Part of a small language model's weights.
Architecture: LayerNorm before each block, rotary positions, untied embeddings.
Training: a variant of Adam for these matrices, 751M tokens, 11460 steps.
Each number is 128 + 24 x the weight over the matrix's rms, rounded and kept within 0 to 255. Layers, rows and columns count from 0. Numbers have three digits each.

# up: layer 6 MLP up, 1280x320, rms 0.0635, rows 541-640, columns 0-63
# down: layer 6 MLP down (transposed), 1280x320, rms 0.0526, rows 541-640, columns 0-63
up541:103120155102152117139103156165112126097131108122111093113116149164115137106197140125140165161130151108094150131138154138140151129165120132136116126170169151146157113108145115143139134093103146
down541:137148073125146098164095123161136113139116142107103155114096112123151137149109096126164101110098107108116110109137153151147134142158102104107115166107103109132125116129137099140131117152126123
up542:127095151125160107128128136121088143132108083140131155133138159123143095090154108128163165120119106140147109142117111174117127133144137151139105082157141131108111083126146116148100145165133129
down542:106153110115144106118111124101148112103170132138130168139125104164115149142120120122092127122200134134076098125139139137132119130133162147114149154122111122141123110104106116083152097131129159
up543:114104115098124110177120149139152121135125115098144118139123121083119157132144124128108152170129119161119135106131139118139131128129127111113111131112148152097146114087149094169115141110110132
down543:088129108153140138082131117106131136103105105154147132159123134133144137124081144128141116128194137120110149118116097124154105109137119149153105128152148090115117123094157124128158136090165167
up544:101104127124125122116105127086150125118144135159157113137127127136085179108111096154103114138122124142096123104121142149146214109139124146138121133125118134109087094157124157116145139131134114
down544:119142150089117130118152130107143100163098124153122153118136152139089109127154160119128104106118141094103114141135126124120131116125134129141137132096157154093138126110101086144111143126132113
up545:106093105111083125148136077115128161116099148128153110105104114078151173123160090121112104131131097151116103144106141149148090119100094161132128116098160142158154141091133142098121124145105121
down545:137096148141149108097121133109109140154126101114149155116146113116103146130133099132089148130148130111117083142140159111157136112162121160080143141156089096054100149117156144130112086125123114
up546:106122165122129113134133128105162144076101167102127114114146181133097154113103135176085112091139114148119091149131112147118139096139158142131099113119164133195150092079129157106128126096140164
down546:152130104153146152094146158112132144164118145153124102133105154160172082141127101160134134104153115174154135126128107129163088121111138181121072103193114150167138078150144113146135121162073127
up547:098080111148148176146099105109125159102101149114154131131111197158091124135110139132136073134137157154145177075118081107142139110164152131126148128102108143129159106099137151113186087112160089
down547:117137199167105115071158085108136177126133144133141161123134080137082141134116145151183149099130128111115132129112118122099141132077102153135117122114113149100112128116146100169131142132121191
up548:182137125111104178120095157098125181110105127102169118088126064122142173086120083080111171114138129109164152169099176128121107167166131107084073115100146122133155112145115137101162119135107148
down548:149118139082134084135107111141104136141179152070097164125125192152091129156127124138143145163146152113111133155152146120070157094103129111167100155136135118127114107082122172163084135121081151
up549:119111149147171151158169103148163159121105117120146094120124128113131145103096092123111173099149145163130127150110107125132167142163113181111153110145147130140121104134144104150126154089114130
down549:127149108142164131178144167082107118117102120149155109144129105112105119089167131113095119152160107112141144142126105127139118124183103149084177091140130138132124138144119159165119145133158141
up550:131146108132092102127115116125088116128113102133103130109125102135109111120143143100114129096133086134144144110112124113120112135148115137172092067137127164092123124146140128158114108142119123
down550:140123132139174139119106147125148116126110122118148118147109125133115155135128122110145113114120139139145098107118099098117129107138140152106131106145144129115114153120100158117158113160116144
up551:094086115142159142118091116116154144118126117102141154108130147132093116121160062145065133098117160143106118128105105124135121100119086167128131119069115125143148091126144122178190110140140094
down551:124128112091104112141131123121139160144108127112144099115125108104153140089125128138168144136152133108140100130146131103180121121100133124139166131128134139158097119150103140073092188117135111
up552:153141148143104168128152090098129130097131130100165148111156079120124181128176126118105108118125143153101131143138113088159123102128126146111071121090092128141154109072092121118172123165129172
down552:153140098124154102100111114119098149130095102140139155110188114093149132141169176097113149073079123155162124155118135197120150136066120137119129110138153117073104100128144114149095110153107138
up553:067133150124145112114146100133166179125116078132137144096141122146153169112102071183110110112156140109121136165096113133145160139135123138140112102170137151160118132128141129154162136090145148
down553:129096127108127127096084122137120131062083108147146127152120123121132139117126120124163142145128105115128133171134123112121114090133191141094119170144134100124157152109133128134176137140129094
up554:166112147131152069122134108100113139138116153161119133135102129148148103123157091118115150174052153162145173150137153153140108091144125132106100161123138151134146137114177145092092172167100127
down554:137153134137079140153132157128116185151123104147109080109119135166120107121128159154140110139174124112113143110146146118142155123148110116155179127097122093145128145095132138169146142148138122
up555:135148110092106152112138144132124160114109128163148116111103152134090173097133136122108112118139141150119095108144088137117188158142099141140122091113123102091124105124158145127144153176142092
down555:160138135127144156124104123134111160099102133114145119123081147110155065118112104119117159136114054115127114137100117102130136121141141139153110104102124095106105109158117149106129107150153118
up556:101098141145112155118129174125159120100134111132130141101093133151099114133146124137092095141118123121142136143140123139107168147150139130120147114087136134148113100089150154157153121120137131
down556:165115122123148102116177106175124156102090180128142120138107154133105158099155061132093145112167114131094089146119119123127141126120125151119131122150151125160107121183147146111121140173176116
up557:154115126156099132148114174127144134167137136093114165125077123144148113172119141117107086126112093122163176082139069127122111114151144156108100117153153149086132140132203158097119128162138142
down557:118137132110110138115133148147125095110148118125091120169150111120108143141116100095127153130130174133117120174106144177099130128101105139104174107148111127144113135127132102139130098070163143
up558:125125154134096116148154182122134140095109147137102149091117163138147118156103101115161148115090093110123162088166153129166132123104171150141131147098144135115115098154109121128137144111126103
down558:105126123125126113119103106124175139148115095139160152131103160133147145119140132119121113136142138107129084146088124120109159113162139130136113118124129126137151141104154110125111116141120184
up559:125099122134173116166170157140164170162134135156100116150093111133140107152154137103123140146126133111126185100128152156156117119137137125135162139136102107096110092126120109163126121103124140
down559:129105115120097139124123087122132105103135136122129170097158144142138154076130156104136121099112097137128109162136117098149145149146164119126122131107152133129111149127136117126148151123121146
up560:118095163158089139160158118132105129127156119155123106121110124136137120124158097094107125153129099086133180157129105133142140160107121104102127144140120131093159103176128159116127116165125116
down560:154112141109156093187125121112126155177115158126121134168181146113135128138113125131115147151114133119124131065136135126149116109146106138129165076117157096128124096119086113123125140101134116
up561:142082155080143151112086137135152088165165100116111176134109143158145133131117139117089115153091100136119074107136083154164136128188153109145130160133164151130143093094159091115149137100150179
down561:105157115139121098101195099117120092108144140127116145081125127196121111130114118165137100155084158150154146095128128134175072083081096156108118131140111161161178159155186102145172147145106155
up562:145143129139130070132144146100108084096166130131136096149148136146152108044101105126112095189108084124128150126083128173153139148140132088126157068118124191105155109094184127137184176088130103
down562:126115148150144150187120154133154114166124165155175106099122116084152119117174105142103126112131069156164121156106079131142082137107161090105180099146141124105131120155120079142112112119126123
up563:145114128110081125135123148117147154118118126120104136166090161086139125137092148160112123130122125124125105104164128135136140133125148130102166059141138112111134123101162124163148165146111107
down563:103132154152138101129140127129085128088119094154125100110145104168154097122114096116113132117135118134144135143090151133113153122122136142138146131131137158129152128123108114116085129126130162
up564:117151089121151141159151122124088105127106114111128145103121118110158119124135137077108147123151125155112148114126120149163117136128165160105121106161140147082148146124150143158119173137115117
down564:168158137113135064094087125152108141128145131111093117179150105165155135134147128111141094142084118127147122089139126131136149150119087113186111165140142122140135114143151134126162169120117118
up565:117101118117136118136113169131153151174153149104157134104124114149109098126128116127142102137103099155109133154176109169157126104135145153084138127125127106155088146132132125113149127118121152
down565:112170085106164144132134089109120157129139152128117103178123128125124108132114129166115155162109130123134114116165135129138135099100117095139169116110149159135108111126137105134139106126097116
up566:164102169135118126177136158102132120144155153117136118097141109077087125119143119144112128118098125124094126088119053156148121112117149129130154140107129172114141145096137098104153179097144116
down566:134132168167156087132155134145171109143147149182130130131159162095122145138110124131143150161155175137113129135102180103136180087103174115105126204121167120166122109165146097143090173123153130
up567:158124131103120113115092136100143124095147128082149130120085097120121147126160121153148166175133154126102096112111113142130172151132135146104124150137116109158149098154096141132145147114154117
down567:129152130136148143090139105154103160128114155137132117128180174146114152120105131070138102092109127143125148158119115105138100122105147140129113118116128119122131148109158141136090147114104102
up568:113105146112110148120151099137134156130071121116149110097133148154114132132151133103113147104133147093131132128152104113136113117113133148114138148140145118111135115121112157097116159127109189
down568:148131120149133092145094155128160093105153113144125140155103154128151153124121113128115134139107164148145140138133137122131174129133084106111165097134141149165132094124157170106151129119128072
up569:173131156122134127156188130094122153136119138117156145136141149118073144110105112163125125110132135134172122118141153110098125122167144141118087090110171161165137104089143071133134134140101147
down569:117148094149100130147138119096098086140140117120122106173136128103117152125121100162082133105131131093139154101122143134152157127140093083133127145130124095119103109130137180132158163169149097
up570:107116135100085093131138168110149133150150135138114120116145096167115078128144146139176108104112133137172177111125099148168125104149141138136157109152132104067126142177165166116141126130113118
down570:048103070105156168122148152147126140101086082127167132091129137143111126134077116122146162134118114126158084155127108133151106139131167111131069156102138108132114104100125099134137122135122154
up571:143133121120113143139154173086147179116111147115163120141097150121129087113104083109140121158138143110120147191162173126124116172140131105159137149114147140148115121129157165099139178143099116
down571:103105125123114146105107105101151093106139170163111158109106130167122126147132105137124149139125137110134159152109123164074127114113111113130058120099100106101127148152136111184118108118123110
up572:117093129135117123139133118116174124114121113156173092093139106135090128093117156117139100118100117182146116144138069138124132130196119169149153118128088149114124154101185143086106149109135130
down572:142174121132110166148147144111097119142118118112101099105106133127127141176121088139160127092132125112122136129111178167141119177097160084091099138138117141152116159140119116112123101124133125
up573:104121129139129134140128166128139174106138123127163102163091116143114105092166154096105148112095180180123155165157114114176154151119120157149100129144144149126115102098166143110150166170125124
down573:138124130106129080071106133118098115138150137141162115133125138128116154175119098108096149142114126179112160098100114086125172173131098096123154118130147141093159132109101117103092088126107100
up574:134117099122124091140108117126124173090124124115145106098099122105129155128112149121115131133129113101133132109094093178124120113105147136119112085096106171167166120139120137129154114118122121
down574:105147165126114115131149142138138106136118133128144094126130143110160098159124126141136159104148145134155115116137133103122138095155142167122134165116111103121081102120125165160145140139096133
up575:145141164119115150128107129132100153118086128109114139138105144105138157142092128107147109118097143109136136115134161171124145112120130094112169126103118142118124107166133142134127150134119128
down575:128134150084094114125150148133126133144137129139097122154123120157141108111119113147127142165105122169128150110124158178137133124108163107152111138128114096113110136141137080130141120104135127
up576:113118117101150164141121111157116152138141096095112125126157085108124096139126148164154150108141156089146150100115108118142108073148121148106109108148135107181118101128172125128139148118161160
down576:092116152132145108145122127132104150115192120093134117107105135138136141122127116155086115129113114138143126147122111106136149141133142108156148112157109164065146113141126150105145117160088125
up577:158135164120118124125105097136130112165127092109124148134125101114071138121160123116129168119116141133130167126127156123109158121155097158144119080141128149123139124094132136177115138175155108
down577:104159169166120119099097122110156183125088127116123139119123125075130144183124099101144137128145139124113128122107112092168132146087119173097121072140124104107139142103123137156118095111102125
up578:153109130135134108112112152143118126117116131115192143120111130132138124158128111098116137136117118097140109147130116137120108142125136130162132124097095144117122152131117142156095154167139147
down578:100159144118134130134136144126156115127111139123098116192132116114137170129130133142126140132129109164145102094117137139115146102112140137109135131120128120113120141102135108119130128125117131
up579:057144172103098164116094083096118139109167130110144156143116140164114128131165063132134124100137118144116173110076098176162121154125128092131155098135140155082140079142123134130182161115132154
down579:142159131134140135132130151127093125084113098095135140120105146160160134096118146133119106092124132122137095129103093096124084101154110139127115118113122104124153100145151130142093142156116124
up580:130088116123107139103116139107172105095117159160158143137117106143133125119107135127125167076147140145191127130111143163137142157134140143140144127093120128096121130121118117158103138138127166
down580:110101119126124106135145129145092153145137138108121122154096130126106132143134110128109111145103096136078122142140114141161161103111112130123124097113128146145157100110139123097136127150160120
up581:065134144112107094093137127092138090090142125120151126141148153127014081131119096155160156067130138113127145160125112118096135139150116167111142132119118149201135069141121141137147129127139147
down581:116114119121163163124098114129167146119119114114162121119136107107166149116111088084120162113118109119128092132114099118133126178138149153100121115129109143121142165084144128124131099120105140
up582:111133100136113134114152151153141138092118114129138112136127156110122103108118132116110130095155123124145128127142127175145099129153154150141140162112148101139136089086123155152123103168121131
down582:138110161104116127110147159141105136150121120104102109100118138181137151133117132136140111130101167131127147097114129122114177150132144113119106116119146151118151146132123080091149135110154133
up583:113157117104125099118103088141102138131112129141116188153087146124134163145167108132150098128105096152127113123178118097147140129090149148115141100129100107164107146143123102102127149138126151
down583:071085146138142154125103171144151134100112142134139133089127129132095085119134163106141122135165118119102134125127115139098136129157077156120122148105133118082169127142099126131122076139130071
up584:134139102091126117094122078078130118071096123127137192089098088144125119104114099147117165114149163234167121151144142178105123108169093091126124109177195134128192153135141111105118156165159133
down584:121134128180140133160125068099143166114120115139151101053140132114108108195136114145137170154109167107094090102114140097126117088188140124124105183131159072148079139098086115149138133108164124
up585:130134160129101102123135159136114115130126149089128136132101121140182129137131117116125123160080137133133139137133097146147158094144084172130116144148127179128141131103181112133107156160162124
down585:137161160131099139132099115148163129132140133107108095112131109154137125136099148137133140141139122187121125098136159144124129149109105145120141096065130146157114136142128102154124128120131129
up586:150107136128116118145126142119153147116057138100129118085112155114134142149149140133107181120129097103124159135125108132131143163167147123137130169114155167108115129111123130122116167144152156
down586:147144110117110113145126113135138103132121102134106126095116094128153115128169093166120154135111132083122089099111150132153138145099159125116093144145178132158156109154089123109107146113121112
up587:133127133124134154148106136128100128089107125139158110149108126136190102090089109092104151101107134103141138115137115124127163135159105144119097139101125101107146126134151158140104157142138122
down587:103135144127148121150139122116130124137099142142128114112138151102103135129112134128145142109129137157124150115148129134120112111118097117123103141124130135147124146090141108141128117118157117
up588:099160119091127100156163141098136145155165118144148137156146105151104137093119128144091118180115159114084131124137111121103088156182108159090135154099129164167130121119177133113127113123127177
down588:115114113146152123099118152090079113088128139132159164115111115102120161140130158160099074139110124133163146154119124132172154164136147110110161165157092132108103131093111170098110118137125117
up589:117106136152112080077067094138153158149122082114142118131131116112095139117153119097144142121111105164142103180115107105122133140140151080128134156139091141171150120110104167126130137079112155
down589:162125166121169151140143149131100136155079166115194137067130169120133114123098114104139119164189116087129163097130152160101094129132116105117140148173103121098164117109156084133134134122168139
up590:100157146161121104119156111138143157116118131090147149131134128167151124134137121128135186121131120113115186145139100151175103124107147123101157130105111133159133144091180114162183124155131084
down590:146099112139112134129121113140139108124120147079103127109089132134119130142171081148084176173156130123127140134099195124170159124155120113099102162113104071139099102099132145125104059092152114
up591:096118153117104147098077116097104124105115156119157127105155154127104136082145168148121141118105127149153091157196112120124143133118095158137115132135131141156109168088083124103169167126082100
down591:152134133120116121129158167121109096116166128134115133126148129129148128132089092150133159156102146130135158143111127133110157142121081117133130141106162124146129133114159131113151097108111108
up592:131121143126119137133117154112152116109111094099120123123146111098096115139097140088137138138100125120159125171108119147136136136176120109109145109104124108104153137138118156127079113114134121
down592:138119124129121172112138146127109110121159170103139106138152173114089113166128089127110089097160102121127160119140131090109135114131100103129122159124149114149117116120122146088133152139134095
up593:136111115119132140134154114154158160166098141155146078101151119111156107149123142177138169115124164106141132132109105153129139116151139127102083111129146116090134076093106125149136147146117123
down593:140129133150121123114125118098133112112149128120145122136111139118122172115115139118129134082127094172114104141167112101106133143125120121131158113121131105154138163117154137138154117152143142
up594:119134170131151163132120123117137173145127105128109077139148168121104117155162125150110110154134143118111126148143143171115149097149156125121135122096095114113135156135107087194164130116124117
down594:115139121118115129111114146118129097165116128119129146171135101108151105130113144089120114165147153165148105112132109102170121140146150128140111120120139165120133110096126137115116130148118103
up595:101114137135140145104137158122123161124128106120142133141122118120129136145121087131119153130111119162126152153147125126146115106127101124090146111107130124125119111106126151126129109158105112
down595:115113131108124114107110129110128127131125145136119138132109132129132135110142146131117109131137117095118135120112149124106115116128136118149135137131111106121108120142112128124130130117139139
up596:130095135153164130177138146120146147139138152116148168141073106130132145098136140083122129128129134154110092131149164139124095127123133153094156101156146142137132153127120131120123121137099137
down596:112151074101081160104067098150136138143110114150101166112077136189130164110081124099123144118122174132111092141094116107133159106117087131118167161119145130115138133115111120097105119124126121
up597:118082142151086144138132166093101064127133145080133134125138102139108131119141131154120125123108146143148107184132168169134162121137155107117180106121107142129139111135103124144162136132130093
down597:154083077121126131132078118181107122127146152131150150153123106170120086149158141128119093125134103109128161139124099123110137135122172118132119130135160138143150137141144150129149156100070143
up598:117120134106129120134139082118108152120128108148117108099150140129102114075152163127120173137125135129118149128124154134129160117139115167131134141127127156144181125139145148116123134117138123
down598:148161115156140098144118175140123103116085146127110168126134145113152130175133108112102116137131162157119099131115145162109104126083106124117126098101123111161122144102143134144140118156128095
up599:112131123083167124102087117121125112121122128120126175098160149123111148124130151101134121149102120160167126187132127120131099107129151144113155145101156137094149107117112125107108145153123124
down599:125138106145194162141153125165073165120131154137097135163137094103114163131127124135141129122129132140094103132101111085108125096132144126152115139092123117160117101109108145154111148070154113
up600:139093143152105129136123129114138162116129139148147107130123107142110150132130155103145144118138113143136128152092118117166169154116141122164115116103146168162166094133142112147102161083131155
down600:113196094081110126138122133148179116152110127097147164164146157102117118157157118104131150117167128117144143126135130145151106116151112111126130142115089126142101193131125143124089131140138130
up601:156080154129164094148127147156092062091139145074130097120102115132122116116149088112132144136104135116137118094145092181148158115126149130080137108122167132132102113106148121093165134182202119
down601:136165083169141080108123131086139094091134152132110133198161116126115090143152146165141094125159146147132188101161129084112126116093135114135167098121106082079120107152121131114168109137145117
up602:125090092117117118166154117096129107105151130115147128116100158143092124148143138139177157154135136158121147091134083166133128148136154118149126171156132136155134142084146125127130137126122144
down602:134137170111173126103146142159124164123090127157133105130126122071129115150135111150109117128147164128123109107113127136133111132119069117152119073138143158127141130143160161115102144126091100
up603:118117139100129136138138140062169121118115116089127050120175122122128152150101115166137127141128137150147152157113129145175103126161144132095155123104146146164149115107130119151133118114155101
down603:152140104123129107130149095163136112133139129146124155100163121110163138121116086101154143117141138082109103124114231131068135120142141126118094144177107122129116092144136116154061123093148099
up604:099154142107188111141107129147144098084120115099110162138090147143124141095089085103071161126169113103113097116125120145140117124117115088105168129119155122127137132132129128160161178127152145
down604:158139089117109176151146135146105128142103136130125154108181124105103146155140205120128115148080142138117151171140124112150115129154127130134094122124084127092125139136091095092085111142103088
up605:094127107132141109135155103103123108159075155097125161147115139138143138128103126108103111094129149136137114133150109127163125091140115147119126062131104173120156113058137137127124086142146141
down605:106128125097173112110118084144121143155131115143118133102119094124139141121122125108170157102116128152096130132141119126154144126119111117118086186113106143158149134121169100120170128111114135
up606:110124165139113102099123099089150095107082119158107135138145098099094128131134166108129132116101142142143113153129112141103098138142167121148114125088098134089173092104139138156132116116168154
down606:095136127119096138100134070161114116108097142127123144109141122158093147126137146063113136126127126119156110123087133111108080090072147113124076148143152147100151122111092117106123120114082166
up607:094120138106112141110101170120151126159137089105116103147135161122160109104094113126097125112119177136135138095169123164101151151163110154179120128084137126116129119152084141173119096155087114
down607:153145123128121129115123092105118138116097113096123166151131098112138124083119142148090111119164130134143137132102083091139118100108147121139127101138097155156115142128117105126132165142163133
up608:106115156108135115150077124116133096118105173118122129109083116113102130106137103110098115136124069122124118116156166181180157137151122141111165165171130143115137148084170149127154181126164139
down608:120140101109138162127146114149145137142107104095164125135196153143084111143099141118131168091119147118143145117148186171164138090098119081127150156121138104151128115135120108128131132154129129
up609:146117135107096138154073139139130122134120096120150126125116171159132100100128126102115136144075079161115119088109125130149137156105116137115107141099142145144171122136121106119139095128104151
down609:123138161109142149137146113100137121165150114154116110160140113158070084111135154108135108106151133109102120153141150156120122139167149145117096143146144111138127093136128143127127123098115126
up610:158101122088159132090135122104110146164132101074122105113092162149095119144136107142175109157164136116145100130111103091120134128091147163124111156116094173117137139127120105141145121143144110
down610:152140152164136121132130105104160132114085166130178095124128128125108090065128111142070083135130144091125145161147156120113124139125086100082162112120127143116086142126134152115107079108130115
up611:186112087128140139155126163077123109131099132067151127148096088100120170093168138101132143137160131140106167124147091147160133107107158099109098109141114139147104107110126125129122144135130152
down611:146151116134147132152116097137135108135138128136111119146157120119143135108107113149156132133095106102142094101100150132141134116110129126093149127125116127084118091129121147136126122098142139
up612:140128118162165091155168170136121115145106164179156085114137151149096127122184143133136124106113184100103163069111117156114161138118116135122121116155145192168103088065147079146186140133141155
down612:172164154126130149122165139145079125172050177094124100094130125139087081108221142106115113102140111143109127126157107140079108138149139097085101147138106164122116128154155118096124140135110132
up613:117135128139102127131158132076131109133160142129125150114074146131132102141155128135133107125113107118129143129118126153132139150136112116095127143097113106111129073136093117161147127101146096
down613:152149121113123107097132117154093119138130137127119148114168126139135166121117127134150097099162157141134117089122118125125141135133135108128129109109136125112111150125149149117132117130146127
up614:119129145107172110120130122082119086101131110128130117133098150148084116110086138139109093092137153113133110167143134123138154110118151153125151116114161131158085105160152109131142150136127138
down614:126130153129118143144080120148149137144087121109115150118157131132127091133146154125100148120093118132154137109126121177149130131121081145080146103108129125086148173159115100136123146111098136
up615:145095167084147148065166171116130137160132140155123138160165140155127155115138114096097146145110142204157118112099124095100179125124102150118162104116145153139097154121152158122119170122156125
down615:108106130172142101170105109126159099154139138169131142102129129177151177124112145109175122132138149158156132118176085146125117154144133095088130116119158141099128139123121127127121106147124121
up616:144123140161110116086124131126169137063125113132123142158128113107176140130108109094097149132144158120134128136122104111195134146139147160103167160134119163150135139114135144127111162102116147
down616:137136131124132123159127121111096123141127194131108119122116118101103107139146160140136150156123125123096134090168117118131109118119094132143096110140113124123091115158091118164155131108109132
up617:130091131118110158101117102106139118140119080084132112092139133151124118085182137131094148137128150110109118129167094146116143126170146135156111128156097160139152091128142134149104106121111184
down617:126136133120115109110117131140101146143120148129143139132104116155148161165090126102138132116115120129145184099132102142126127131119108125100133082111133119130144152151128140111117139133143088
up618:148093144134126125132161137104166133145145134133159140126132143135096106133152084141118134129123109086127157130127123140116147150147091140120093134148145140110126126130143114178122128139128116
down618:125127120117125106112129100142091148143096148129078107142133101132123155130117123126176121132151126122112089140112141142155142132148124127138142125127121149121145115106101128089146132144117109
up619:126149161127098110151118125139117158087077143115159105134123098110144177098123110143086160160113128115191161107153114123155124131123103077090157156135131090119141130119126087129156167122165105
down619:124097166090134118102124121124122138114145119133138135122133157163138125141141174114127125086109108182125088161162114157129096097115125164124142125118141126127172138159114115129134087134102148
up620:137097123123103131164112159092102081085091130103140129104102090147143102114167153167136109128100093164136119131140085128089140121125096134097124088121105127114150133136166127140102132148186137
down620:118136176122106080106105107190113123146093104099104119143110116146091117107169133113141136128155127132105186186109156119093127180132153094140183147109159144137095106131139111097144147138105129
up621:115090133118119116155103090107104126124149124124154139144085152148100124136158084134108109148102095164135121120137128124140111141125111089127105070090126184080135114078126162135148115157097198
down621:107140160100137104109163149171103137106114111159124113137136100118108114136098136142136124100108159129084148107158118106131087131096125146130116155141105131176122129094171137124144132092154146
up622:145101107127110142158087138134145149126096168119095138134105155127143095155160122136162158144116109123108147151155112153174145136152136130149114120128122117081142110115108125116107152144116179
down622:097105146121111106114153122106132144141164089097151128103131121119096107137124123098100147119164135112096137136111128151096104112156091122113141095135149147149104126096138140146106160124080148
up623:100120146111105130174098095133144113187086133067131138094096158161180152151104130124170125133124123125150133126124118112162173131123206117168084098151108082116107113088136107100107095138126113
down623:126162172093130124137092120149164136096147204175135079117090136152201117112114095078166125140149168144198131133097177110108133127113159134180184145096179122160135124099110164106126121118095157
up624:127132125141126129126143126103159147155071126151135133156150090097125083165148109152117142138133163120151143125086153134119129124123116179145141099157103095108128119119110147166112105146114175
down624:143138132121154105134129130131100140129206129122150147143142133155111181125110151110167134110094116144107129130150126117137131164155149107129123148116155173130113144150151131072138147136131092
up625:140101130110093118134114078119156130125159095135150179069095139112109140123187095108119085067093148139136128152130116132130143106104130153144121144130146174128100104085139150105136111143148152
down625:159122142133103115148092114145131102091109105095114122066154094111155152156114116139104184134172152145122120109122074107133138133129088188137150103120109165139196119127148186071107120077161123
up626:111151179141112124167151086133076140142122133066143128128142086170124144072176126152092115153111155149144138107110152147148149110167108170137140157138122148143127112133139128150146191114075141
down626:096079149115125150116162111121144092154113109179126118184131175088135133123164124122139144090132153161120154196161149124122095129159168144142109130122151121071144155122156120090123138150192127
up627:124117158146142153105131155125100179075114152140177120145129121118139201142098118128125137090128142141157113143139135126173163121093121146091123096106136143124127090122174137142162153150098111
down627:115130110121155095134145144113124110127141129092127130135096133138148116110108111147123110145149121107120150112110145127138152120138092126119168125136132107139117144111112136119119172114166109
up628:123124112115146098142106150123166115164149174126182103158129100141143104112124124134117089083110136133180170102140153117170133088100144105151120159101097149151136131092150138109130100156194129
down628:109157158148105154198147186091118108124115144146058095138154125102191144090073146114177117144135079094115160127121119128194110081166103145084094152121092164152136145151117121090120130108091155
up629:112109112105142121155093104154115147105151122132132122124100102148084147114167106132100117097109147145151120132164129158167086070119116169128129170171104126122138122120121090103154137122131093
down629:138141146122102120173114163148114120083132121121118138114128135117110127156134128135128123152143140159090110111123109117126133157083127143077179133150137158108116127145087112136102120087135107
up630:133111140111117150110136113113119167134119161140089147085142096143136153129115109141126142081131137107149147115117140139176147108124142128127105100138161077146183128134118116122088121133106121
down630:119109119145136140118164082132154139108111139110153130129127131123158108139130050127128135147124119115145103123135104131124121125137134158123134137134129090108157085121140109135141119149111123
up631:166122151137136143170170115119094140112105125083145174115081137108110146067148102098112141118126173155112137150191136156174129029113112136119106100104176156103156140111133144131097166123162150
down631:108124147137108117142123154127070158171133131094140132138121136133130104135126088124114139142167102068139130144124130141136125130109163118131140100126183114097083137101148073132142153136132147
up632:155100107113123080130107141131121135119123095137101145124146124134120108092153124106153131083111155145142132171125131122141117128148125134154134165152143150123157148131096135113146068123107171
down632:123106118151102127153167097141136168145106099133124119106120163149135124092110170127133120138125125089125123134141123174124081136152102121134122135125141081129134136132081164132103140149168060
up633:158107149084125112112143138108150135117081094122132113096146154113121164141104153096155112135096152150110086155136141119152129109124128175137101103137110140108192122127109087176119152162120117
down633:141168101137164151068115123162121090147089144109170160117142146130117154133118110114148108086137127135087097135130116175168143116133118158130105105145124125111101176124108150116087142127103125
up634:117087144148099142142104114087123116147159090092112148111089151175129154150073105139110118100113090116127125117126129146192106104128161120119128158127166153138152085102122138111153136116168147
down634:082119162144116146118135145076134090133154112135147124126156114106136123125092200100116147099162147099100102126142153154154138125128103093077173123120116120108130123148134103165100195126147109
up635:145120176114147142143156136096146126133114130105148153102080083137131148134171132161092088090117117156137112161095162164109096113149128157099107077148125152117126119107131117161147120108104135
down635:078092120124128116128132110104100134112156147124150126149172099143112139129125155129105160129138162095139189145114133113142156095126159087175136141184127184099125108128134136099130144135119115
up636:122107148144126133149093107114112119115132124117132138112147151131136095106146152137108150155107134107158123193116132112127138107126127119139112129126117127155123121123144120147108137152115127
down636:116154120105132112123175117148156159138114167131115124143103102131095102117107116132138106129146125152122118088147105142128147141110142120124137115117144119113126141157135150115137129126138118
up637:139112130118105104116107136122148122110137142107135076094128155171110135168132123108097130149091129103109121136127115126137126117086134138101166160079099117132121136122103124102148145150163113
down637:121123119121136127139123093130086127134101121099154143127149113103141092159119169112176124119116104174162139120150108131145126142146078139126120132138146122076107129129140133139109119104074105
up638:094119158162115158115103136131114140139139162104140153148066115100125076103099072131095118119116179122147126149131096134203124132141111147124136160115131168170131124123136114167140131163124092
down638:127122151110128120075149112109155138159141117147169125139100106151132128163140106117164130146106183130105159128112116111141134126095135143138103148122126134123114126126124141126093127106139114
up639:091106119141138144131131126132132126119077146135113125164160137141116146117134113108113163153130132157110145142148141137127146129157156184117089125085100123119140131101124126107215130139130155
down639:120105159131150138144109129161092141142112105129088104141139148097093111123093135094091127110104111067101114136135129144133127112101107147216137120117133137175170101117138106090125077177143145
up640:103108121115132137137109098119191150096106146158147158154138101133077135144124114110143092111154143157162144127112122121161154135134145120122132159136141144181138145125113099121118138152099116
down640:109091163139134118125118133161153081148096170120122105142110123108166093167146114098110166129150077117119104103157134113083121126128138120143111127113126119105139117115131068122157115118155123